Weights of a small transformer language model: local attention windows.
Each number is 500 + 40 x the weight over its row's rms, rounded and kept within 0 to 999. Layers, rows and columns count from 0. Numbers have three digits each. The size before them is the row's rms in percent of the matrix's.

# layer 3 MLP up, 512x128, rms 0.25, rows 214-322, columns 0-127
095:520527508451441506444479485442502449510541501536520507488476484530525474530481476557521491517484473474461504531479435460500541408561426562483540499468493467509443581522536515521513481510500479460590503529437571488501465446468507474572486534453518488475489518575503530477400465491589459442512478519455532551558556559510447553466499467495498472557511538545408559488483537440450441468513
100:477517512526529463441494471514541517508437441527493484435500463419506470505466493490547534509468536561513536472434541520500509445460455448580464492506492460408489471464540437491469506469496460470503518524472429482624479510435537524525487513536464566469483529492422504507538447477468520486430459463472481502401506475570439471496512517458559454556537538465480554528436536570557511482495
102:443569443488401550520478421496553498540545498527510492550468461503507426433607499516467538485521523508532521475537555479510480506552500572576513527550484483504489517499538388494496439585554488464525514457458471523458520511493544487596460510492500495496487493515444503440495514540463520467504446472447500517495480475473419472513560470511470570545505456491544496531525506553588537490454
098:504572484531516477467505399455496524526468509395410504513519534470465485547464446453516523515467475449422482572469435572420498528474546476427522526479532508497439436515514455446511516542548540588490505540549485532480504459450474464503503548512507448510452538503547501544465486543545519507451506484583532488487521540478512473561546523477435508402553518542490524529494484446507500529525
100:546538481494542429429585522427492532458495494552500484504471513460471474501493402468517523550502488490503522530525447473501485463480579547465504532493514541500565529522553488567542497512523488622516524473481587543487383471481578488511468498481473526510502477411535540458520507545507446484508507440549490489451466479561509523446565481430493513545540429496508493498522485483506455416472
098:524527548467467509508470431538500474639473598482490524477523468484510529494483458438520480498532459503541495422438501512475451514573472517445491490440468447452462568509515567449480486491498527549463471538504499537511552525516465519502539430478540552535458586538475475601459514493484509583523526486464478441495486502536471521481551491510486526558440411505489474475467506433518439517452
091:528450485487511463504517559465490546469507507467443489483496489468488484523507478440503398440526426504459557476496542425510455549485543463495611499491536545484544444497515476558441517412469525485509512407501482495539451470460546513528502503570505446465446629509447462511504515432476472483464505490464528496465522542499473564515456476452440483503512522503422538488490483466553526414536
099:514506555523510478502482487439588487574526494503512528536564449519508381491453535460527553571499524494510546506462452482448489517543427477509592512502479457542514503567474491457502443477583566457520488465478478504591493488498512539547483539521470475407461488531504478506545533532489491440549555405488584530507498561495449474459513519496482497470538535531460560485530499455463536546456
095:498518483520524394471534453436462506509419464377479529496548524464534491448485501501482568485556492522485514465538520552420482459540491518544486471551461499454390525496505478503549533494499454434471500486492473499475514539575454560505492449503497506557497532502518453484583454430501471487480505550545543513447479467401456493545504539458502426508463491481503570495435566492518527469486
030:584446418436517461488518514505445450517492534445543550487563505460499460522489493461475578494528438514532474453449474409561532498517459502521512539479493446497401519436532503533470537522568533474498502487514517511447444529521542501463464505467509435499518458471493442505478509507489503448509477452482477539462459525552533553489469470528493429385587453481451477527547471493500416452547
093:487531512555431499567551457473497532548509544499580511494466453519466506504481583481459515472555470557492596518534550466512447525483523492442488526563452471541499481467466464396470493492497546480448554491463404536430524501558498577566509506518533478518515491478448471522531459518502570558552502475459534497451544481460479493518508503492489508518507543562510492510463477492604386474521
132:484480489481484488504480435516556527453572591494556502495422484500579500429501566530516481488478516456513473525554554524563468550488465553534575605521506515473472464538482537549533552549508462542457548491525489543485522431502460501534490524504506467436568496524532553449452575527481536504492542456454467495455530480531530513488462501522544443433498527513457469424493427546577468454475
102:541505494524565518487467451523457486554446479491491516537484422524460450517583450516561460470471526490510482427455437467477510515504514512535498507537566501513529503596527503549560478549517495521435538424536477484454465421492416503513539570541478452440501459483529531531536515577473465538513572485412461474488597436480504510483510531477535537556461504517507502457453520510510487531585
102:469487505544555527482477436429439488437512441482573506419525514450529548547451472533510534512494475431539505535476434498460490531477466537465494531433602466491432541493498546536450498506459541500500503546528516497495467559431529482548511507498442444516439547498531493514550528431481470475513539516453439457447560476501434545509495413534479496512481494574452523557455559533491515515575
132:449431516478469427564502489480581510508503565520518507522492484460534507550411534492461545511549510515462549503486546521541515510498483506502566587512469459517486484477549522498469460466519568534460538576442501516440574478512477565526541473492476450442407578496542490469510474499468503582484541500450508432483520517462394495539447567549524425483529514534516513515459491479568497457494
041:530468572517458452454562534454510501508477520490566531506519412476499545468383526486514507551472501496544467572466513463533484469506498541522497472512559488448463517517442491541484548476574459539547500515508495536466491511559479474518480422502619455496521494548482473472499429436510578492561527523469536501509459459508497483505485556437430558453548468490498521560443477510517457434581
088:468542461493520490490469558448507508442435515563563496508454545481515480504525545475542488543478473580542599497437492529526478493465405502462488525504541416515521503465478501395494513481511587476495578541440523512447492509524496518488480465457480454459562438448547464537485446509517530531518455520541497545475507474500550491470478498576466485565566518482449540503463424423513435490543
096:374507474487425518503435474491492520449473519524430528539518590502547522527556486507495548472472539529457474461506505482470465445471511558519450456458506559542575454440513498568462553499526454494484517495454530480482509484539497442482413515456535492478544457452483486550396538501454523550491542502538552509560484538478493490478507446481466427531450550488518546560467565489521427468517
118:458511473429546574502569522482499426476464534468455397511513516537525457481545471521506456524465491501467500551512427476412413554484470492418477551509516520462489598527514514524543496571528511501535585456499504510454412484480466436529477501499508473485464513536528501488570503491558542462468528476498529548484508523534484475459459450488457548535452466596468496477533453558466496446530
110:595556477476522533387493487526529482480526571502497461559547472503508475511463455454479471471483443476479470499541506554606475506460520513502388512504505457445495414472480472499393487503532451451510522495503486501523420554452511558518511508501510484463453483438520437479531480470540493491440464490574397471499534484495484493539517493489467538589470547537434483485457499488490480474545
019:514509466526525534478443505544505448526547486527548488419454484518519497515502490583491487492524458530536484501488454436470512470473485496507505466595491548519467509457468493533574514557558480488572542460481567479488476395479457598463557469542458405489526463494543505511429481481476549477397524514506524524522524471470480540521502439487506520481552557501490634454527506522560464500495
099:478465500496507438443541488477466419546550542519564455469520464489504579469493566504552512466510528511501533557507494432585485498454480522470524560482478501503540528481468546490574399549530484563456510442496524554499444442505491482565514513542508588510448436491505527553454531465511526508590502595486508506520505437545526537427557514515500458520582484553536531542494485531536513502481
094:509512476475490481507536475517535499548462555517506540558528469584447451475509537507553483478551486429517551474402483517507458475506510516447491483498488504505482483534583477413498481522527565556498452567498451475442443483546394493538403549492457576436482534465520530526504483510479495414516529532475426576475471464467465559501485537517544451522550490472565450472463541470532508477526
108:515456510476515506537459513583503419503432491542469531440489440534440515482465573473560487478467554509544523507481454487509598485543544511534536515522472578493533534542571527504518510526478513524499587559490496491557449538403524474461484497523475538554480493496433486543477610472522498521468460453510448498450534415514490445517499420509445475484529433498445491512461487516550508448534
108:486429436497466511463494420452514552385477525526484467476492425460593509566435482499484547480513470578512516441469494543498476526437473551482471461436524493459474474469551471524504464562487509483514495485489540543579519526465447480570517449496501477484508503444554475547514498501528402485481562530557535523542455481471478508531609526540560542518459523492537502529468463509561522519523
092:465529499439420451586473482549492438507509490570519479486438473494461546450453454494500444558482501485513507494498497537512538538453504526492398535526468501540517486575580509465493473533492533499481537521495486517533507503464461535436473556487490549495598588502462525508464554537455470433535450437497531561489488478440523456533481448531468497602542446470534501432516520535576510496456
099:481481531548499479518498527532435513494471498512466465540530565493530492505471501421501473521546521549497545495556475549498521468514476473477510430544512454471473484547546444518500525503533465552498515484449481575526443553412520527454449484525391462490521431519426492487500536463466522490457519465602471450466435508515540472517540515503483448567425525470476414498435466550614475546520
090:472472452538511559502410467567452483494456484525511403506489400441465482436591516517480476537456514523533497503515491471448510506546519499520521458503451455525511521484499451477546456565482563449596557482453428552440491559496455552474511510520512478466515439464435446496462463483433494519467463486494561488494477454437493515512492461552485459411457493542473475576541501501503480525476
099:449539430474492496463465521518548482447529480520517520502532465414473483559502491492500528546496449421526500514501430528470543530454444573452496427421538525547547461487470457546424461487578487513469448471476480499459460468510555505481520498505450458471507487494559539485463596514487474456497575468533524525519542463536511521492494482509483489601523505462489472595457594430495482557545
099:471520558460545503525503509445532504436457497458495421538500447504542479464560463490531538531477544532464425502482399506522470439520506471498595464506403529569475494524463504593524482546499470518428471450444474465539506472504438581498512534497477432489499481478540568553531452565506521480547480550534404487513485527549518522446510500546537526582522500497527494507485471511552506465540
112:513468533427406436488518493452520483429487529481533467490472458528540459419462450439534439578466536489511499510469411562495486466466511512441512480427532523464486510568481488477530462446449539443437513512540548520529471516536469560512434529530487445482483478511498492493563449457569544515481537507474552517479528459479490464472570571493514495504542499500404467486416534539485504494572
096:537504520457559512456545447530475585507451489592535465483532477523478460494517477409524620482578516536512558502483489555457480489504545450433550457501488457512430456518533507500467483548494479502532533494476492521494505488544538465497521554488468406463473517528520472555507571501515481500479468494452503501544520498494449551520485462549509523603497423532503406459440585495553497457490
091:499470480583494492462518542505497522495456533566410433477526549541508551507461480557534536502523464515555548496497453467576401490488514567536476576531454504463520484521493475500500473512538445530496492427510575542489444552457464522532521514557496520471542498468506566499502498564532494530465509502461400489512586508391449531465507529478562465514480544451536554508511489511500488557583
090:483530538425449536540446532492541457416442561494450543482455475528502439528542515526487450531531535453486522606471480534549543528529506541527503558486531493500416472514544440573437551533511517473450519508439539485466562504543477497515577492521436532514574552589502530451487514491542488512491488520501499573474440524490475481424533433533478527483449515533478479511518420529535524508533
104:510509524468415502485542516493501416559514532467471549538554521573569474484519450468480426488448534528515545502507454470535498505540522465500551521572451486489556535595520544481515517511437504530480503526470504519554524540466528564470529491488564501458452449474500514547483528501546512500544529427433547468515544506434477514527460581491449465579528580520467511559514433395473524527487
116:501532502471442575392431513384516477485459546562491489493537448472484520523496506447474502507449503507511500497512471464578477487521435519515541477533531464524414607524476491523475495554472495493478482517572439525550535531452516542513562561515472494478500474542432476510473476548460490457469473487490494411452535443509472491541555552504430440509471485453456476419476511558498454469489
023:519483538475566465559461489418439476507479492484562459468515456525465465459515509508477442491473511463470490475532514530550491464526535468485425478569520626514487466453561534543533440559461549509496480507457530493557470515474457530535520417416460548504485436425534568527444559465440515480464571479484496482434528473524523522476467493477520508501454401480504496447468463509533458538481
109:558544541551528560464505457519482471484550551480458494529560473481449526504451446462542468483408501573427521492461516524524475520513440485500535462482526553566423508599435545534504497503571553495496483478482527518538486526421597406555525523485481522529491475479508486511465478509503446542426449502526509519477518415477501507523499409469449518488505546518490493577504513520506543471569
117:474480504477531451479504530442534499503433446576477450503567516530566498526520478453429507511457463489529501532546508479532496487534516478419518499509507508507536501565465541508506459541467458492382531571520498513541499506512446533558512438486445505465498472411518551523468505556586473528520497479486435498520481440489512530504533505428470489573537546530526467423466488428411446435429
096:461481494470496565440500394507499474502491462574493506486449491552442428530549551490465501564489448575450476564513467491536475507523545471434523456592577523412505462464482465454517520478513505483467611515488450498539504558523479437474482585539529443526468543476473513541489461435484486486464479478510462523592510484458513521487550480525458534524547558476488523484478530496486524435495
093:517505500489457546460503512520484530476533404446483504528516476498543506573553519481543467583516521564605504521499491458579551519431509515470574502500543475503522486529547569469460445535542462468498490476535523468504468498484427505448463467479502491515470523471500514524522574448495494472470520561513563489489493453453461490541512489374480506551507455535423484569516482416608479480473
101:531536516476618540461503432425549495550475512516515551536483482454548509534473435505527517438532483491520468516460512497514480501486510380476521424510478502485502468551512534497395451447543536465488477487501515510520536561549499492509465535556474465522484555528449484510508464570424518435444544484508518466453524446497533544492599516405470476514516577491479474536498481491465550539559
057:559505568581472510510586462466537558501464530525486511513575479507484548538542472588533567518478478425519503543480520495534509561562521508556516478451518494599523609498502562524473493542562557525512456522484552441453435494502445464480466537456506519520495501489543465533431527506589518502520481517478491529518467526491517457501486457474587506480450502559504475497512449507485536571426
101:480486484504590512533514458505468530507481534578411464525489426472475503475420450498527520563492458497451513546511468507486423473500448466513529505574531518461508470532473449515461509479484439441452516485501518515527433430528516500522521521579512490498495504549527572492506472501432443413468521534470538514508529446510482552406424538495547430561516475527493428456478444585533539514503
099:493484542470498504528512462529533438522435543504439555450533529396474503488452443500462549522488536468474532465502506455530518443457472437409508413510495568490521534523499471518480489496500557458503508525470462530611507553475510487507449466543466534471557581476458472530450466540533506497472489464475532447454484591499497567518493444577560485498555550483524522424529559491559487463487
095:491484463504452501411499508491462441487507539433464501507527470509530500481485457496486505466427478597512445430467518468493433411455478510436470442487543523514518485489478545519515544549482579507454486508535485540534499473410468401484513418525524541477428471483466519431535516524560523512449576487447489429437491485503480513527550466481541559493498494512468566438462429517552469519500
084:546530555480542498491451472499516552506523467416516485394445479521507473506494432464533456526486498528487547516451457490561558461444435477523461453497552413416479552498540493446479534490509524517542471546486535496500518501498535466521463515565575480449489497453478478563529479456450496516431570521560461466522558483475562410549486472516476464531500582497488520493527562481576492441535
092:551459538526534487445491487437493561554547506554482503455507435413481479450497509414558543538518471479453552541469488546552511561474574526476504426458501524599528531437495551500484551520497533543532470502519539520504496526446473497572481531470562502468513518493482479576478527506547467535516486575544569514519506558428513527491533533496482451559554534471455462599483515540523467545485
033:451542470478537513464521472503520514521487438483491473478502562512556499461559567475465603480512515515522496401491471497410448497468418469505533461485515520504482442453495423542653488539513557506494481436491558514491530500453504452527467497473542452525465474443498506544534493484476457521466567478485456568465374480477485557553506494442465484528495468514482523487521535484515532534492
095:464592478560393511532500531505545505439512511550456522487535530565544491433500599468485500470517468488491513502533475542618561461553488482436509519542491450525443448545425552507489482538600526502451492497546495487551502438465464508528440475482516554511564449501532532506501497522498497540504567470499468466510542525457496468475505474522470526480529473503525582526506578484573484550535
105:474494432493523536489489469507530522533390502474514495533554503478486479517521435588523515508526519435583554588419463527492472455490485450433549415496448536449536473500539528516509491509488595475526539480489487564512539470516430481459490465452508512483530522553477524488482547451452500510563483506431450565468488521447454511480566472549544440516575477529577494528506523503543499451531
109:410482461426527471433524457493529492511485499417530465474518524474483454413530477468495527558437488582517514477447512515423462497514524502500537497445532501581528455527563521481524512558470427511525585529538463508470427565409446535459452440557505515524511551520435443477487491505542473425497493551487526497481567463476530463476489505525482542486528466461467503519482500476574459462542
097:565547451491475505515508496519538519454405490556469483502560463438515464496572469420522550465498498461534489481442490594481487580458414528498508482499447438567479486443536558497528488495561544502486406486500494536485432517521577478482497516504523479491505424483553457459538442493498474503411486415465462513476507432512519525531577490513516519482477469532466479553488540477439511530545
110:526478443545499498495453512565552501547510529427572481511491497516495476468600491488462433518529463564508564475586446500515491558498465507477494470523511525496546493464455487469494497505468499538468490506519475481505471472558500491559513475533477382512448459460544449590480469453479505467569535443488495452501506507480567517507438517547394497606470533483489497547453486442582508440528
110:511485497482548571513559507499553506458489475520492554488480490617495472517465481442487497433556456574510465468418478506490496567494495392504491544580456485528501493534505549508533473518526475490409515519533552493548561524502466479462514508540487501461556464490521420583494515470431459501487556486540508557516553499413547480481494487524451530516412467508551503510486564480567496573507
102:511539483531449488492592534536498506481588535465549524439534467460534566489472518457479462479496536486584519562523447526529517521565463519483543439477425523519508529504478445517531576532546453452540548511498501479485422513463427496537451569469490523479526558511435479519484490573542529504479558509492513546416433473552510594498573535483495521517482514512503432532566554490515456511474
110:552499474504450454515489462576486484430484517470571539485474490520448513511441457453492483587447501497522479487537446519457481545507429549506395553438555530485446463451498582514453484444551551497495485515457560483458512533568463504482505499407539484525535532523584458511490482514521510494497495447524456482431511449502449522521469483503451494495473538413513502591493484451533440436499
099:460515474498505457513551457492507509523545556521527493473429452492523471515413447402488497574467559504573526542445517548539519524467503524507536450461483460498423463597507506507479546469544474487523532490418489519546508505466436482483419476467510425443500566468592535475517493529521493510563515476430494568467525486486486535464527500497501592543475462525510536508539527526490538424432
108:540424530453506470437593450468481534476482491517537526519495480470475474478555526501531486508539540454540529491524531492480483486491421473437454495372552469449536490411479494558523497545492536522493503412551447462569541480544487587461489542545469450462538503417535467519461551454467525433513539473525459485536472446448476444513548506491463470534556495494505571537521499485487453494524
109:447436532488460432474547478462456498457512487478480463498525527477525516427574475502555516498442567428577503507566460515525493477509505514587450475477505422467483527456461518513522436582470528491549483494485523518558442517497519490454475469443502454473406558442499457537514466485458523479521525475476513450531496498463515477563570571435434469528574576515488509552559503550525477519480
104:499491508535602499528405439518505483505487497535441449503533595479519529522450507432507532521482505506486569512501570516523516430492515505484460482421481547512452475550503513474494448425566481560510533388500496473477471421447478488530489505566451524464541489481519499571501546558524464539526503542473480472436581497500469594506451513535525479504478544491519452425513485491494513535427
100:446481448508540519464489554506525523468475477539441537465479460431497431511499473458481525533582471535561536512499566484525373524577428490422481490519500476436466488538510438474466443554517448454489530417549513476498564547473513481525519447572495486470502429509520575449511484516502481477509482497495509532486575489557465497494451495477553457479519439552417519439494486524518516546541
097:475473455525413485488568415518494446566550529483546445533563414461519494508518446530467441458492521541440476519503457542535475455478426512518478463493463507472486492554515583493459530540496449498524532513493576521527406503490468520550449426473545521509495495499517496508485442506480480484578493532488534454464578476479514481528550561437516545532563521462498529454572569509570485546495
089:524419536490494494437560437512481501474458585493475546484469498476473513449476514424542592431560485474513513437483434532507488507480532530542503466455447481506421540569518495555494533471529413539476491562548452425483490452568464548506521485456505527485470486570461479533559547434412542522499445490493464461462501449499511484526481530502498439471462492461460503450414511518535498504489
032:480588521490528445483526441479549406454437494449535470420476536429557550459553541566490517491497540481429443550523482486533442490471490516521556531497495553450566542514519466483515466512562444538551483476490483497559489441503488518432484482468491458479559474470427438489474503539520524505477538421527473522496542482484495515475520537519430395556547419525461468506508529534497465508523
099:412507465495467467527538485487500477477492542503471508483511431515484527536459484491511460469502492533549549499501435503513528496531540541449521495433470455492459522550436533612519485573506422452451571506441519538552445502511507506488553507458507480498541487514541471546494574533519469539536516504533435469525494468573454589538582451498431456476549555413564426515513470532515556488528
091:560494490480505485444473474495549466532545500468494449529525522501475517537474437472510494523464394491534577529425470447532488401515401491557501464479470456563498534462498541522466570541510476545518567474535538527495480503472502490522537458521494508476483589544566492583507545469506497529473565471505503508490512437573455527480446498559462505491449439607457445501515471439484469458524
089:498493456479469550481553431427554505520538491520432512474466504506501511414474515527481486552472468450432556461488461514443523529549501584504527520494472547461531384540462516535516505470489579476513497485545536518486449506485588524498457502508525492514513494516534539559551428505485500490532568497489442525471517552560461493504515514498610378477509504511492518480515534531543569533592
087:468508505524504566469526483540543557533412459487572486426578499516491520517508585529511433486465466392538475517505513455432468456453504477471583484467506469487566503480462577517499433487513540470467477458541499476502497515467522456470533445472452460524557525524485501550475569523503489492500535484535455505450556440501441524512483453466506451561509478500431533562478544435516461576435
101:482557482402435550477500502519484516529463539526471471481465557481496440483479439529449517478558432513524496562513490468551514455579521485437504546507457470494478524528478491562542429499484453501496531481527475507565521488549475446560532492529450450495418445529450567458493493444474565463421482483527512452530417497522446490508507472491476557602478515449540551479442478466505549436509
033:533494487555524517569475521466536524525430561500504531487510506468524501492484459552508557538536501457507549456495457472600438478498502516518522481470489535498460471492491474563482534555515556554553461411429534555511418499531565504577484460510507422503443445425487475482424465446533559503440536460488468488490495478538488490492510474436564417559570488497427510492508495505554562484526
103:504534550477500522442572602476444487494425453507396477476568498443494566462546509491431558491553455489503450508462499510418557535519445517432441522447472565478509467520471504477539437436505549494535534499509500533499535465564539515502475498428489554516571497485527487510410481497474519579500546457520493515480490561532466457430545524528506528558490508417504498481488514495535491514490
116:458526453425482467458430464481481491500553490490469431560573514444453588573499464454417518526510488489451425542526425534536487606497433477503509481524524464433454493543507525465485507535519533567514571509534436506429459535534488461469478521511511519475415529515531506488529518499519465512531573506569514470487490451560533480485554529545484516551524498470464467437505462478557487538498
102:463493522517491536422564479500474502443466446501534505472457510428554509526595467510500547536573510524519547449530538517479466523491489535515565504526463484451583547469526490504534441506489529481526564550440552470483477501430562528478458515591451479519457510463492478540485513428564489529510510547493495523445472526487551480496507521476474516524586499546411523465517381498555552570484
082:558477502520531497516548512481517450479497464435463486471596520537544455491448543488507475480506485429558490487466472457536527537458484570483498452374545395492435487484576565501430452411491512498465446501523521505478466517512481405498480525514464532495528458489495526498489464522475502533490510473572496522551503517451454476513497399508501464548596489525512498470459501532533538427448
136:443543512526598562488420458484514444492459465422476471420576508558483455471493473606471558467515566466541431460499485504448423504534509472504481483514543581465413515538512475505498560532478528537497540472525444522498528513474547448521497458511447461534502502544536454469489504413514513459517540461516517492512583544478459469505507490501522470504560488554479508416495553487535508520519
113:522504577494471519491474485476576480486516462460429463486516404532577543490520529477459564501495493565450424553491431544500462452461536407576501552486464431524459527490473521481502510558486514472527531499496432512514551454478462512556534485558473523504504520561451499488518512475469472472466498467460557542483545486467511394506468534543513514502515553485518525435456534505467540508629
108:446494519540514517537501462494508507557551493511506440564556537406470481529515581481507495551476466481456582516417527514489539451522456518548445553400524458550536465566477460542483497446585479518448432499496516567449551429442447547555507457501514533504491576514510456491500480552464458501483485514486519554502564499458471544507492477502457398521524517498536548544492503503453519512516
113:522486486546530460547498518471486451555512474525456515500526475437528508522511468424505533508439507507506504554501518551605538500585464479514469551545439519483512487479532538485461456496521541490503578536479586549522470562458462527500484453445477540485464529445491517523361518497496503489570466461438525551480465562529469510533588563505484524489498454536513512490554561552456482550414
088:576441497538564400481449535454512501504526516526459551486513520530464570525493536441495537521498513500482539570519552553552528488550489482449474523528436489485424464513478547506574443518413521538523519444505538542509478403459506485561527534519409515474484506462468500533488493448513513513472446581541532527430568506512472550459502547524453489548500441578481495449548476521500512542483
102:463454518506533531508472497489490509485560504437421478515524510536497552589459587443527575481492475458452546496531538538483448515529533502533465460510532551498444495579560530448507558501551441470436527545467442438507530468522433450502520534481496501488519541521527507528445528466566503461518555464495560489525463462483465535437490452442439492503575581442489514510457531477533596473466
103:470472480500523559540472498446502458545468477473459542507490507470519496552526459499505428562498438546480531463482523476508432444500533475491586485471513481510559506495486539498420470518573556468556525475507499490487520494450488491509534534509498444480406534548529443564491502491521498516445534497532560465554562600503533490501494450377436548529547573563456513607512489490464529537489
078:477444573512431520486490531469434506427500532469515464548501494435433523514543450514471530484534476545525496440490502499493467492478550476399481527427593522529468455482512540491513520479574528562510468437502495568429510400431462457513485463484549558482572511483490478494487498506500457539475438356524517589538482525499515546492535528504498480475529465475518506480506486443498504478467
099:458430530502465468522503458551542458462446490468594484442492447510532490510491522482546555549485552410523478582528443493482441500525477542520540556506567581517471466492532527461489460511483405466516484542432482516548533491537442543473530546466522534471456500559520504454471506478506554387522562467517434516577502511433481505523520536460581506509520525476490508531433518528467507509467
112:574535504500465547484554556566471466432523546520512493432465482523523529506484448497503490617458519519542416534485422473495490462515540513514504517513453529445496449480504529520446473492421483502431499452461555514617485422485509504445539507476549503476492468452550520525453504525536456487429527525465420457482447474464457444534569484482531548536544481467481470501490442446445518495479
114:396571487475559555466467409537513483483509578502510463482451471507495440478486560506497534517500501562475490456464541465478496451608433495546569489527527463548460499511468571549526520515513508496477530548513432465602511536445494523495485480569510584445458532492500575482441516476535532452484518522490475481491485481535493581457507493539520425458492482506489526443443538469499446518525
104:515477463409434451526545512435531547510491504449502552451508467507521510497544486484486389534549541540541540406467488565463511465549456508513531510504512550502469526542529500543564467545521554485446526495499540546483526536531535532536424532571533472534480543493583450524521536452463479489555513428565503422526597524504477485527512502519532477522478517538483462509444499483606499500463
017:565452495438427481554593472533455406479494556577552494501515454543512531466474495375531473591568480532506565457501498529531465586563473482524495501482426466492463447530517494573552478452503494597481529504506545524493474497464470543535454475495462527509512543514515497503508527505543457498497453490460457477502475563460475469481500514494461477600543495504490532541473484454537504517490
090:518505487484510528560425455458545541557453451512487456504513551472470516547501438508414488558511531485564531491513497517471469479449551543508457518560519536555543587530479504546534515497521631502510486431497615525528509499562452431489508469537504491514490486502475504530500496479483481483461491414533514543500495488485406489550539544558484491574453572447474479552514437440495513498523
096:481537499450495562522519538447538534503467455515538492482488543403467492485525466529520512546526534585549540460464472447447510504538521439449532487543449493489467518565506438523552479523414482498508615431506448483484544454541411517463508453518477436529505491427477479531518510479497488444519558540479509462493548429464524471502440529514504477509513543446527431423557499456536474561543
096:505512518522478547507520502489471468441571500552426451585563473482474485494426552554559515558494486530546560470541480487474477433588477429478534502421484507466513523499465484557503453544526474453492476483517500522527435495478494474508530476480458486500472502514499478496472554530510431526486510462443392548486542492453505433511478461481445547564615507503585448530477541447518515553459
122:414568513542562528552451423580462471490507562491530463462516546482503494487530493511545513494502489541545557533511502438467481467403423504483452519467528514511467499559516468526489463483508496438485397568441447447529559521481550513554502513507440501518429502483479476508529470502574499463461562524498449507460429514503464510495420440580483522550537521466497549483426521487526521473509
102:492585442508542518443459482471448491488523518564509472493572601553476495467509534493449529433459547501514491471521527533475443467530513475433479485596505467534469441501529556472588533525468456518501504471540505521502463432513431479592433484500449482538501472428460495515537494516545478494503604521547525485502512505504546558558537461516491517569444449469456452507466446497524492537446
106:458561531494588557473478466439494428439455505537475552505543525541548503439478459514496496507490525487583435498421495501522453369486511459500530502481476553550462455491488553524529558539516439551518481550530504424490497544547487502439570541458463466566515483586479460487433465479523438458523496505537469513485473465509523566463486448522535461517507533570549499470481501462509512535486
047:449498504482517502488435455467464482398465481547597486586460487482447492484555517501488571452530466603444476541449453530489476519458531496469446466481513490530418497435504501495535503555497484476431503464489515457527459488503445516561503502534434500533492482459452413514520518463448511442474554401559474470536421471469506535511596458481473499480481487493472475539484511497472456467535
092:505477464546467517481510526437500472465516536440526563578498440458515540536524535546477480489428488454499477515494504508478476513494539515508529503429513539460521483572466496518454461517582484503540445458528625464519538487512520472591544457503490544450489562431446484469478437523506492457471586555489573549579500508458488511473515544458510516484549497556432458554465459468483585481531
120:518493501482529441473542538481474522489534540500465428528556550430478524536478480519495576506565421493434541477475529530445450563531420528407526491466478490486509501402558478540458415492464548482548568487499544543483485458460551497466516443468495492465484569484517487500487511486433516508444485467537551474553485492479418554439562489540466476434553507519458446525525524445541513488503
096:488404527458597519552454462520502491523458518539464513481504459460481581443513509543504497489465467437422508452496442425466449535507511533513464521558443474504556519492476489494466585502525578473494539522512554461473486500483475538471518477500487499501516523508611602535543435529538531522540566521480506526483580456511490497472497535502512432589559433495534514518528461531518567507521
121:555469508535400544491463512528530525439472523493511459581529513483577483467510489505506484493523520477504435545561457454506544530514492539502564509601535511447454413501512534478522520522476480517450498511531464450514528511430475585460567520473538552466532472487537514437455594527499499473508584437462423483482589485478476517554487484470487533517445523470529458430445484544448502479499
105:495551469501483514595466447479518560457495534607456577491508490578498478442487506501487501446450552494513558529500511489457536524489428473567457453544476440537558474542522508482541507522519372469500475458522580454524427512527506492486513571494446420433493430454489469489515510483479509472442531454509531499445483525477523547530483448547440474524529529543522504460484431484521480493517
098:539505474452436559467460521576463476494455469545568497495464409513518511549550524475539493566480493526493437564469518536482533476463493591477482536515529555444534441493459504488420438551504473599512476505457533485506513466541491541452494498434512505543502479485529497456479485452503592491440538458544420530568535488476480501477542492434496486519529545496537507556391472516437503511514
094:494431455511586538533557436556489470509403464513445549558472374538498426509479413509564462539514506475529455495452440478536467460515606484565516486479459523469504476492513543486506501506506532471528566496460516491508458555536500474430464489533513476456520550463480519517492480479544540467538529513504471493419492477504511491476460454528509544475551580542531509535461461474535548571517
112:450529434462455500472520497449520608554477575472479522421452500507570475481472478516473480494497519489531540568470449511471484476516511474549531475490515500506420492529525497522499554545505497496488492487533508452460488396534540462537530528505559396519498496525482463527488561502487506470445468558532552540491527568552526562494470463509447490522576476578387493448560477444512521518436
108:495558474502464488486565487478581487520476529612460456453504438534500485490553424522527456527511426510501511484496446536556531512490402380503497494508510478516411442464502518573449517563484473464465496491496474552475458523472543495473529479471484469479503496489572489506513533508480503492478509551474453598452510528488576480446479440554435555533468421475504499467573469505504532487521
038:532452426494507491473460430448477485439517515539448483550532520529473561538535557580506461450488483508536560534529520490506575484618500501482497533470486551478482470490524561492545485504448474485534482528491458540437503570513473616478526454391424492518485548495536491472589474413524533428513514477517544476518514536527487517470503498489522486478530520503450424528520496529472476476574
088:551452488495439480523561447536501496519417505467539553443482500531460578442417498447495494583552511515550501508454484500467511454506468513558525488501537565452538418499449492532470496444465543563467524525529457554558548489478588564513483580493532485422456436508493496498457517535470525487444487441458446530511479489547519464493522497484517462498465575496466544485478428440537448506520
117:536504509500496486491519467417524497508452454509479465492614511420540432578510468506481557495521480481456502559454503479532497538446409454535524440526478551547435464511470543432475472549528535519511487566486494454468498521432542489504483485586489488468461510491466477534495490472542493578486501605497535508499505478528575476503459496517496486479438489603408463486410526493485500511542
097:508497554515530464522478528460600501470546495445454498449500518531581530487529514522392432497476483503546497560494546462544499482435526490567461625512505424526526450496433477541458470545483527466490493488500482490521496447540436506506516488560459482443424550534509495527539462498550481505480545507522564529466542501504588478575530529544487580506522492507494474512429430526520496486558
092:494545393460528501549500517470431486452506534549502470457579586477443471496466534529458531475532463444434575470490564493488514540510491486485412520531514579479468528440505446511511512532492520466544560512494501428457459473506435517474549496502438452516559479489547540487504515427518513534491560548514542516525485494579512464482471489504416465608546459464475451521497541500551481482484